{"n_layer": 18, "d_model": 256, "n_head": 8, "n_kv_head": 1, "head_dim": 32, "d_mlp": 896, "vocab_size": 4231, "activation": "squared_relu", "norm": "rmsnorm", "norm_place": "pre", "norm_eps": 1e-05, "positions": "rope", "rope_base": 10000.0, "rope_fraction": 1.0, "qk_norm": false, "attn_scale": 0.177, "bias": "none", "tie_embeddings": false, "parallel_block": false, "init": "normal", "init_std_qkv": 0.0493, "init_std_o": 0.0, "init_std_up": 0.0493, "init_std_down": 0.0, "optimizer": "soap_variant", "lr": 0.0043, "lr_mult_qkv": 0.4, "beta1": 0.95, "beta2": 0.95, "lr_head": 0.0123, "grad_clip": 1.0, "warmup_steps": 200, "schedule": "wsd", "decay_fraction": 0.468, "decay_shape": "linear", "final_lr_fraction": 0.0, "batch_tokens": 262144, "seq_len": 256, "doc_mask": true, "train_tokens": 815000000, "steps": 3109, "dataset": "wikipedia_en"}
Each number is 128 + 24 x the weight over its row's rms, rounded and kept within 0 to 255. Layers, rows and columns count from 0. Numbers have three digits each. The size before them is the row's rms in percent of the matrix's.

# layer 12 MLP up, 896x256, rms 0.14, rows 603-685, columns 96-127
101:081140126122096154152121157074109115113158117135113110162137140098109141149129124151155100120149
100:160158133185133136093141150124153134125132133101121134113128150134154121075122142159124153153138
096:127061155122127118092146114126134124174125157148103122134123137135094139121150128162166153139145
103:164160119128157134090118088109109102106156134096101121171148137134126072126143144148114155094139
097:123133122118127171083089138158115161098136113146125097100148155096126151094114119105122131127094
095:154140102112116132107139108101175111108109113142106110146079143096131122110138103119093150140135
093:094150101114099148124086128143124151179091140174175194131168099096098103135128138128110146124157
098:128152113132083076145130128134172156129093114119101124159097147168138147100139093131142115136119
106:121074093114133117084108111102128152105137101122133173121163166160150132115132135121102131143137
100:159139127124137139094105119115113107143114142127106151116148104126093104132124128114086128102092
100:164164126125148122112134132110120130141154126149090099131170124125137153102109124138084130101099
105:073155115094115108105113137118137154122089077097164120107094127130128094109138182138139112116182
104:126153190129080147101155110118115131121145130134085163185136147159135116158111117155134115136133
102:125157122116072163158124149100136098143114136138158128131130154119136084119113119144154156113109
109:121063123100114098106140136135099109115150120113120150081154091113086106131121147136103158155116
106:154154124133175127177086108148115125158143106156097075118122106125135089159182127137111134100146
106:132084152095123121108155114100143125161110121152159126109084154136096109140204151118128109148053
096:150145126113143130059156133138130146131141115095111121143142125122130137122107150125154099130106
104:113129121155142171128179111111128103136116121114146118161155135180094111088111124093176144110179
097:140119104084104129113112084065138133112174138127134110129088138097095147112142093167144078077097
100:146134110100122127122151126130124114143130143072103104131131119125121079100112124149152130106117
106:119131144130150131098151124130152134104117074159130110154115133134114102130124133139106143072093
093:114162093107157124134144111143154126113127150125135094126073093142142106123138119137083159127122
099:139122131102132125129114152140110127126155106143141153121143135100137124125133095102138106129168
103:153146122127136118099128122123131139134168126156140112144136130154174105143120161140137134090163
100:117119120151132145130128148106144083192137112090170085131167146148103161126156067099089130129181
096:097108131097129076120146117101129125110124146127155117131127087123113103109082115112134116133100
107:113123113098179117089088148124107113147125117100141143126141149130099132133117129121127155121107
103:139108128109041120126123147132118100123135127119114103135127138148124105141123115117112103138142
103:132128133122132127138091130128150125149103103113148126186144121095182144129062171144076139158144
102:091134148121167124109172133119125131155162117082125115131141113124147139090095119142157123150129
092:116123103148151112129168140095097150103101126139128122114108109158152150108153111116131107116114
096:142071120149122121125117137116125094137129091144079109111141115141143120114112137115119130135113
104:125145143097131158126119155104138138159096092149119133125137061147091115108116162130158149125113
096:121152126152136087129124153107085094132112111151122144122131134104171148125146146097133158132136
104:138094148127100117117136134159120115111117161112113116142160084113106137124118143121134156130123
091:143110129082100139150136108144136144136087162122112113163161102081115128155129093111114112119156
090:121162113106180126138142091133131112154130132140152115131138146127129155113091139164078140160105
090:165098109134089143127125141151141123127167134150147134094117171131100157148151130147121112097152
107:095148123128128105149129122107152149132142119137113161163121114133114153113115093114169106092127
093:123132155108130128143143105147123130162108144132153123148114153156147114115137111140131145126123
096:094120115123125127117168125129167167104135128118093114115150129136139122135094155143145100121127
100:162116095125117120161118103152131122085104139146081168134153150133066145114112144152119140124107
098:138125138102126129130135150156167146159111182100104118111123112094125082134130159172124170112085
100:076104126141101134124136137148181105149119148134144166131111131120113117122149114169160207147159
109:127112155123097116115125151123124088160128167128127110108094153151104110121094112097148100140127
098:159118101161127133133109139114112138133169123114142085131142159119148104161163121126141112158130
101:133105147116110099119114126113087125125126119112135168136138132105135089111104165130135088119126
104:134133158132145136126162119128137150146116142130120084118075100125119125136147094123115112129119
101:143124147137121116139125148075116152142120115124114145155149130073126131109161104120133124149139
101:114114123168174144141123143134136120102124086105171133167094164168114065099082111155136126165123
097:118191119128155116129158114150115103164101088097162123117150124089129098134124147179138132154123
105:134128149147098124137080140151130125126123173145114107185139109127115137131113179130159163107157
098:139118144102114127145157161075121154113189096125124099136136160119122132100144099163110122136115
098:115174139134123128086108169123103116159150138129149167168155118089101153093120102121116131173130
103:137154140113133133098107166134091104122120102080152133105117148112096123162092114153163127132119
105:100072131136136106117085126113122173136074151104111116109150094100125144147136197116139170133125
095:176175127121120119174123117126138134147142137128151117111108129138106138104113156160137153090105
098:138168131114123098143160151062149132118127141158132158118137114098126170095158127106144102089145
113:120136114132110150126128171144121141174152102129118124144136147160119153158117136127109115163126
101:058132164101124115131117131123131118135108123142112146143124201162130067131122125137134104148138
094:082175091107105120142096153139190090112109162149120122130128164147187135162119103163144106153130
105:114170113076160107143135123087124118115097122082107115087126129118087185140158100127136129126126
108:115194133131143157117128113140096120157085139113120159105115099150118148129134152122126137143120
111:144153136110121136130185168124118153156139135121128114186100140126110118116128131137117086167101
098:131120115143126142101126125154102117165142110091155154086143113066098133126101130111151123153157
102:176142138127132117159131126098132120140081130117098138139126109131134104126113108133114135109147
085:136156141131145135108143135108114113124143119119133129147126120070114076148132110119097116172145
116:124147095143148079161137170148132124079112142129124092150111081128067119110129146133138120152130
099:146084145119124155118108125091150137148133117136132112166162150117144112119102148152147122126126
092:129128123144148122108152114153116124105133107135131141143120126130102127097086119150124143146139
099:149104105148127140147105140151145102111135136137110132155161113139136108115123137134159129137073
097:167136108058151113124088144163136111117160119115122081122120145120154099105117172125122154127122
103:097114136120130112095147107183106123102121113113100085127161140108066139138124137151140124115129
096:160158124137118094117075085102165117152127161147123155133150172108143148143130133157151127159132
090:138102111113100110112149115154119122129149133142127150138120135130126150149180108142135147096134
109:138130131113111160135087108121124075125042118137133102084109074107114152081141134124162134156134
101:175097109150107131147126115111143133121117113124101164137136135089155140145168125118179105104158
108:128135133106108108122153145094116135179140129135112153116140127121130109125141099184132155130121
095:113120207150151098084156099126099071116115128090113130117118168158120127140140125154163103140152
096:111141093145153086096115108115147123094123094122128114129126109112112132097134107144182152132103
109:133162085093146144120146127156113124113179155099087123175172100118116104156109111137183148153114
105:144117117158154114101114147163100123159090124121129092108123039134121121118161101157137109131152